From a checkpoint of a small transformer trained on Wikipedia.
Size: MLP 576 GELU, 2.82M parameters.
Each number is 128 + 24 x the weight over its row's rms, rounded and kept within 0 to 255. Layers, rows and columns count from 0. Numbers have three digits each. The size before them is the row's rms in percent of the matrix's.

# layer 4 MLP down (transposed), 576x96, rms 0.155, rows 308-341, columns 0-95
090:107086141099125105154153122116159118131160131129148128122145158053126130171108110094153123141111169133139109099133119099172158159116121122148119154105105102132147142118110178181131151121113108186174102114121140113104154129132132117125148124131146115182104128131138166111126127155140168153
095:106159130154120130136127105161174127117141116163172174139063099141093168169142130154170097147131123111112157075140124125131110117118158154161123110070140139134107103101136162115131129126188116136121113116126133119126126145139114127118113126131161140122160145099100122155112128128067154133
119:115141126127136098164081112121119094121132113152107135120134149135112091104107126120101098157114141104121129126131122108079151143162175135137138138094118133147155175128165113095107126114131117187163093110178131131128146132100141140130145116167087146134148116103106171172101099141148092080
097:132090150088101110168139119083118183141166127145102130099110126086092125126094145114147173109136123100152130179115167171145133085117147134113132157121078120105118104141157077150149121123127110144129141160094106156126117106154129110140147157094128121135123102088112107140143112144140126109
112:135154143164134135131134130137163119157125092146170153101126105125122134142171148100126149131145092110138105162086137151134124126140137067135087129109130104127118076120096124126133171136115119083145170125120087157111084130094079112106157148161113116101123140092151097161153116120155141147
106:139111064174142132107136118140108117134135173113159136137166118159129149132140112134107105121096091128143130108111111139148129120116090127173160101081096109135128126126160088096143107107137161144116117150158126134109080085086128160117115175160089122118153110138092112161115110148158108131
105:149095152131118140129101162129113125102125114160138105136122132114129117184093100123121163163135081107125120072146130192125124122153106190120197117135151130131134168137131125105118149174122134139136102156162124100143132142149143150160139127144193143134097142108130139121126111120121124160
120:121141122111118119100121184127107134129142127107123134166152117117109110120130126132114127130110140159133102138130136136077167123123151117135138118131102155094163142167128139074076116205168104101109160166117124094097152119110129180124129095132113154089143081127098115112131134104170127139
090:113122150091161100138122126139143111129168118116133126126122103125155143097139114103108190131137098113129160161120095154100151130107181104127135096165139167126159108152100132169086138158160114142119170167110142103122134125077083160152107129144098130135095146120106132143086150130129156140
106:117153124120142143151102121167073152113136099098109137095173118134112112099108148155147141130120132144168152113153126173110141149081155109139113150121079113115158184149137111164097091133120118158113149092111136134081156081126132120151108158138150124132101178136147135129135106128102142113
094:160171141154103128130112138114111107154140105131136143122111139106162158127109091151174150143141142167134144154104149103098099143117114134117121087120149120085155107097124118119085134157125090144168123140062135171090130078169120141112084138140098149129105128113123088114118142094117138145
088:138154110119129096110152150113172138149123103075166142129127164166155108133142108139085153134179133087078149165129131148090132153139111144166114151106107119134149138113143166137094175098115134130149140119122147145117135115136111144137064098176089155098133126149140127143134095121131140126
099:124144099092109070088138142122150105157132117146124137110146115123144111110129144065134100114138117121129086140100116152148137117150144160118077139087141157099115155126124134093088152120099174091115086137109109133121096159111105091114154133157103157101117134163092131127163143143099110112
126:119109147139108163121139157164100077171146170107129072134116119122117129152125146122117089136151126123144109110141117132087126141076139136113151132099170114082180120132120136116100098124134136092122099111163146117149103126155115145108144155080156159108148122127093119099102114163078130133
098:143156113098143087110100158075140089092153129133155136088123123142172104101104122140098116108128120105086151063142129165115130131103138121131120147135103153091154144087150123112148180146137132095124139104140122137087144129138176143115108164110125113151138126106128143153088121098101138153
119:098122143153095171151156096113098118128159123124127121134101146120170120098115187113118125103076128111114115131119118123146142105154158170100125139140151138116153147124077102101195131120167089135131127131148120135142106150149137092111130119153116113141121117166090149170164127113173153101
096:135092135142120122124142164201137114098148140145140097104173112130117141118139157106173165121156154130135098152164122141107116118085133106177128147159123146104127110130160121159135177127115115159104108149154096145128124123110142106105128104157130119134167176167111165136157133170095134126
090:132134131122109133116110090127140134129132092113124152104161144120104113110124070146127133081113153110155115111146136139122156104076123159132152119135124154122170089132114158157109122121142113136127093120156184098128129078113123141121115143175065069100120124132074097128153126118106102132
085:146144129122121140084124122192121107137131109153122131089134103135053119084098135154128111110169129113096158155135148143179139096152111140090130119136112138096128132095125094123077116126149099147154141133153109131088089128156128129107141118110129128099121117126129108139147085139088082100
083:131120141089124107077120117127137105109169127132123116143128173094127150151120134125139109148109093158076101143137143106144138137161143124130156148128108153094129123136089106160111090119111099058123122154087133145134107139203132137136154119115131115153143163142147179107117107166157133115
092:142107157049144092069151150125143137139175128133156109118110163160131152135115104151071113119103114140141099131117157139119138163145120114130136094108095122111134155113125133098187091093172129087147133132136141136143118156111132149098136130109128106121145104091128100098115121136111095135
107:104119114117125127058157140109147123170139095145125157087142107146152123101124118106141134115130095140165205148179125137148164119152139123133129107100148077126117139132124115141146095132124150166100125156100148110115138126110154150174141139115077115120139166127127084096148112130131112101
110:148137118162143104115105135091101100130109128155146124061119137119124135152113131152148150152156115145136145097134127122119119104144102131125152086093125104114092100137092082156125120121111156161172054136131154151076147164152155125118163073128129108113129110158126150150145138141149115132
092:115169141133102135139095120148109149147144106089121127118129124139129132129138123098100130142090112107132162206104178085081123145102160131095151122136124160107144114098138141129177130097161094109148145091143159152128119131125113099103148157155151150095090124098121129129162151138127173133
093:127109150124141096160093107119084138115086113166101079115149145112132147126116149141087159128167110131124165173141167155144093109093198090128134117100103120129163101141110114087125137133115144132146151094106121105152123124126125137132155136132177113116108130165129126084153117110141104142
108:135147106129105115121148107098159061136096086148143162117125145144162130138094115120137114091143156113186150139118120127171104141136125159175149158150154136085124129102112106107137136133139125128105112110165138145124126125127145163152137163138133118143115136104187138093068120089151106106
121:092102135182146139111096094152148135180115117139185122158144135124137160109110163148139148135140137120119139171148155149123125166108158099126124148079119182099146145125159086116125120144086135115132170141108135149141092164137128137168134138142115103144131146115100105089155141133168107122
087:152147115132146124082157118122089148153071114070119126127129148134161131106180105147089130098178116153155138133108135177111084128119146134129116120113135144111105149131146142105118104115107140155108178181122146104099138103102113098130184141143123120154127105163100130153145136120131106128
125:083146124099132167159096138160147150128134127134147125104132135121106084086123079088122147152153142083107141095159105138149098165089139123122123162151134143097115137130112079153124135132079147155085157117127108098091155130146146116122095150119129122066143134118096144107123133152133139118
086:122146159130103129106151089126096115137084133126140194093095131110107123124108164143144169144155147128170140155116115160126105126138109137092109102147102096166166118138149117133117145132154136149130139145165123149098140121110093131118105069102131141132129125163081099146169099094146095146
117:145149159153131111155161111156156121140152107124114109146130098134125096128119136135098130122141176142105116141140115107084162149115185144082116103129125174178157054129141128119118129089154121117115120121153147140106138127092115104136133140098107132107146128138148144133147190088180130129
125:128094130149139103172125119098130143171082149121122118148101080122104120138124140100130100127120130100099129118164095099136118105135112096138141165168166135121161153150111127104153103118125120074102185121099181128100146138118119128136179143139166110124149109099132100099149138152160115154
108:106115107181096188119141157125139127125136138145107140103117136133130111126154127163111132174131141095132147116121173124115145116110143082146095171112105068164142135128116135131117133124092120142129129147128114110132139138144135128127102089155121127168133116138084168056115166145102079155
116:223074098120093121116127111115164119123115105116134151135168110111156158114141138095130088171118102114150119115131132155149096123111115128118122107137135148157154166172073075121142138078167123135117142134170122157130139135141150124113122158129126123144127125123132133127135125139086139099
# layer 4 MLP up, 576x96, rms 0.181, rows 309-342, columns 0-95
105:144113148103142133121087138091104141161155130138120099110133125097173083113094150116118139147156095191137103121147116111118101125109171130161106157157167076135127130087124091138121113152107111095147130174118113123123155115155125117128102106099139124139129118133148158143117142090196119124
104:160086107166148088095143135128103145099110128100119110076124147154136130118148099104119119120110116135110101111150103164112118096121136145121107142108118141105136149146179164117145113125140182172127080166159115116155162110173145132152101111125093142092127095086140116127133084130124152118
099:113181147125135109094102093145099124119140143109149089164088106114163106119124153116113123106149135102140135136147102143093130108134122139151089095163098166127176144132110140119109141114125157092100087099174141164161095114146157140159110133159080158120160126108136152139102116158140122123
102:118134142080122156137102132173124120120108100166091116132122113166116131148136096132138161098143161145089071152105131125126129127139161131143168160122134104147135090156118104151174162120150127130150095116130122155157103098122093138113115140112099112166097103095130160093172139101096099142
090:123146124148110102119127117175110156159108078116166114141103140183129137124130131156110080117149132137158106092117142103104136140119091133120105139111104084136136109143083107170129097146148156138156068111082128139114138124145138143107151129189110147128142144104109141126140171152159102146
092:145181109112150129106087146147110154115129154132135099153116130138155102141149134173128155181107104121131137134096098079115103111119141131130164132165117132130140095068097149118140129123082109122094106160128145133108092110152149164132101125118158121103093110125081164118099111139172124142
110:088100145104127167182137158135118138140155177107137099158111116120139177134097122108114131121093126108110114112117117106102153066117111156136171114166102134125136123123098144094126096161133146125140140129142132135127127119145128130119084073119149171094114099123123165140182113132126169148
094:129123123144125148139146137127135128168127127126154097179113146154109123130113128167108079093159149111129116140123106145088138099139131188168096174089121102130134113149169130056127175122138099125156105123096133123166131130141156134103155165133153124095130135148114124122182112112117147117
111:125111080130140134131129119048168122167146151137143132172088148138139143165124126075125116135158102149117074109162156105127143112153118148162143134141128158119130108066152101125154151160119108103120119169164140121147116169101126149127157104113115130129118127128127127127089101122151122148
096:109143127118176127137109106136087127088121121136140140123126121143121112126098125111131179169099104109149134110112110111127114133124133150159112151180130131133099103139150120103181143107077084133084148164131095067120148143097126098134192103153163123147110123123134079129123092129128114133
093:100098127150139129144092157116084125117150143161082104099143086095124140102137127130143104141068157141169105121128139121176122113157123113170141141137164169115136143110097076134158079148116131136134150163100105119157138136065130139125163143093126117139113131128111159118114151134117132136
113:160120157143155175157126130147117120083065118125139153130126146100102151123124138163101147141094169161107168097181140112149144141091127119168145145122146099141126127142124109129131108160102097126107123122188134106131147131081135125107138099131159093140108094126131107109081096115143110139
118:162121159145121153127131107170112140147129163143122114138155146135136105153134176120175065101118140122094106128127089124080124149092133145136152110144119106151144108099109142145095143129132111121147094111107169148166120166122158113120154157138141122083125121121123128089165096089092176125
098:127125132139110152082109147126134149139132125100089129140094109167118110172109162124165154146149102101179126126107099131120107062125142121088154112100139127146138077133144129158144138153147180152161182144087139103136120108087119119123134178138134140158115154109128115100146125135117116106
109:120149130161105095130126128186133166082110109127092143115139127116110151135132155142137078149111142138145133135129109144145142132134123125125136123150211101121087132169169132119103125107180122101153147119120125143121123155126115099145100148167178133087118149137176079134110132156126130102
097:126130092163144094157160132089100112151126118093150138180120097081166136092125119132152172133091099142179149120140118144141126172126154099159135101143168099149140110123125131123093168129149136131139146120110162144145146107141111155132128114100120121069114150110129139147149144127083154097
099:146131137132148124132129167112132123160121151136142091164083124155173145157144142087101121163149093149109119130107115124143089141158138112132134133097123111127086175090146125085139155133140118138118165169082093148140104141126125143146120089071174167137149152120152143142111127156166135133
080:168114116147096133125131117134115113110109146112133124118085174112129149188137138137162151148175136106087173120112146126113128080104182109128097111128174106156105084095107149116145144113109090132136130119155106129144104103098145114159103115124095179147117129117128116141131126123180136155
097:112124115143099144136117135133147106164115138092157147142160086146150115126156138153111132118143118085167166125146082142144105136100088137114111137124112136139101149120152159100120169136126184185130113104124130125120093155064152102108117125123139119106119091111130056142132163108112121141
111:114091113156135145108109135137140133133115109123142119157122133109175123147127159099115079136187102116092103060105112087128134149097126134118098096126131103118132078151132147117128158142092168174125116093122140123116114122119119087144126129151109134126142124154049137120136163101132125099
091:097089129157099116111149143117114106142180127143110096140130136135147105113137175108144109138117125090116140146150164115085096156122113120096117148094174099102136094145114138107118124137098129170152143165127139137131123138191118127157159095172107113151113114129132097116192115142146097111
099:169139109134144134088099122094061110117100133093162133123075120180114117119108154106165153104152121137181118122141082107132152097135137137173161099121124163132136128133152122163104130121164138154135117117151127123096104118134124110118156115148106107114151107113157102119175113143156150107
098:122132174115123105142097134161103139138142124118147106159115115139112107144115124150153139184110161094095116128130102134105105110122144161133137159199097125115093090105119112142107098153155126165123116121101108121104172075086146129116150094104111131124119097103100146156137108096134145083
099:110122124138127157110124138115177132134144127102146172141079109100166123132100119086153072122111149121128093093136099094142220103164125154161119144142101154125106137095143120128140142116176137124156121136135150162127122149170131135133112134144111161124137162113095132161104135114130148129
112:113119121121135098101156095149159121131113144179133097160110127117134122074115150127135116122156146167164111163151124137212134116115163096112125132178128124154140153111126127102130130110146140116107139117148156147118141164096144096160106154124130145121125117112172102173159179134104112108
111:117120177157145123121125111155130120148112169141152081133152097115157163125131158128143091143123096081164143154165081139138133158120133092099137122086099146155072150127111124132123120149113110128128138109096115093155103149148123135107114097143118128084163163119125084114105122092149162147
099:150136174111147148138105123128141054096125150113145141161093125135111129092103123129100138146155113132097090111099121120117125124097154112149093102122133112117110132107103125121168132094109132124133130126176107086160168133154154162143147143117126120145124136148143150068193129116132112182
109:117131112165129131110148139112131124116084130121118125104095130132141144120142126085092132148161171097152110153133107076163152155137169101133149165128107108083126135124103138140125076115109109165143123125147151168129129113116191088135145140100107163147123103112101126147168153125129177095
112:112129161108136142114110159124082124166149095160142068139144168167145095095159093128148134089149173133095094128144134110123164112113115117174156150144203122111118134120102115137116133163126139108142124114109116114150094136131127131152140153136088129147101131118171116140113088118126123156
121:133148168116114115127156135105126152109154124141183163180141123159094144105154159107112119091147137137103119118110109122115146124139097135129112089138113171123133098143122171115141148063104088123114139130112148135136165145151099106082121123139119108120172104081091141153155110150109093110
105:137110146108125141096133136140148116131129096160113146103126130154056132129104118124179115144124160100138115172180114117145111086139116085157139097150127120122105147128138114137147123139111147114098150083067171110152098118135120141144118097153173087101116173140156132117152120095138120133
100:124120139094161113113151095136161160109151094111115111146093138121136119083157135111078175122169104076092166136101107160140110171125116106120122139122095138140130134156111144119155153154125074097121097159141111115155102155116113137130142141164099120098132144094162117147128116121123090155
095:126135128133137130142143115177143142160108116132162091098172114118100161139095157108134087108131134124149134154121130117119116133072086129138089106131108181162143153140136122158149133124115088132097093131150118151094131146167175154103143099140148111162120096070094120123150115108147156134
111:100104123113136125121139123111131135120112105149112064109109130154175136138145138148137102153082117151151141157132153132127116124152135118140118119115117129151105162099113160075146170135157135137148153145131152139095116130085127158117158121090140149139120136116082123148082172127221134119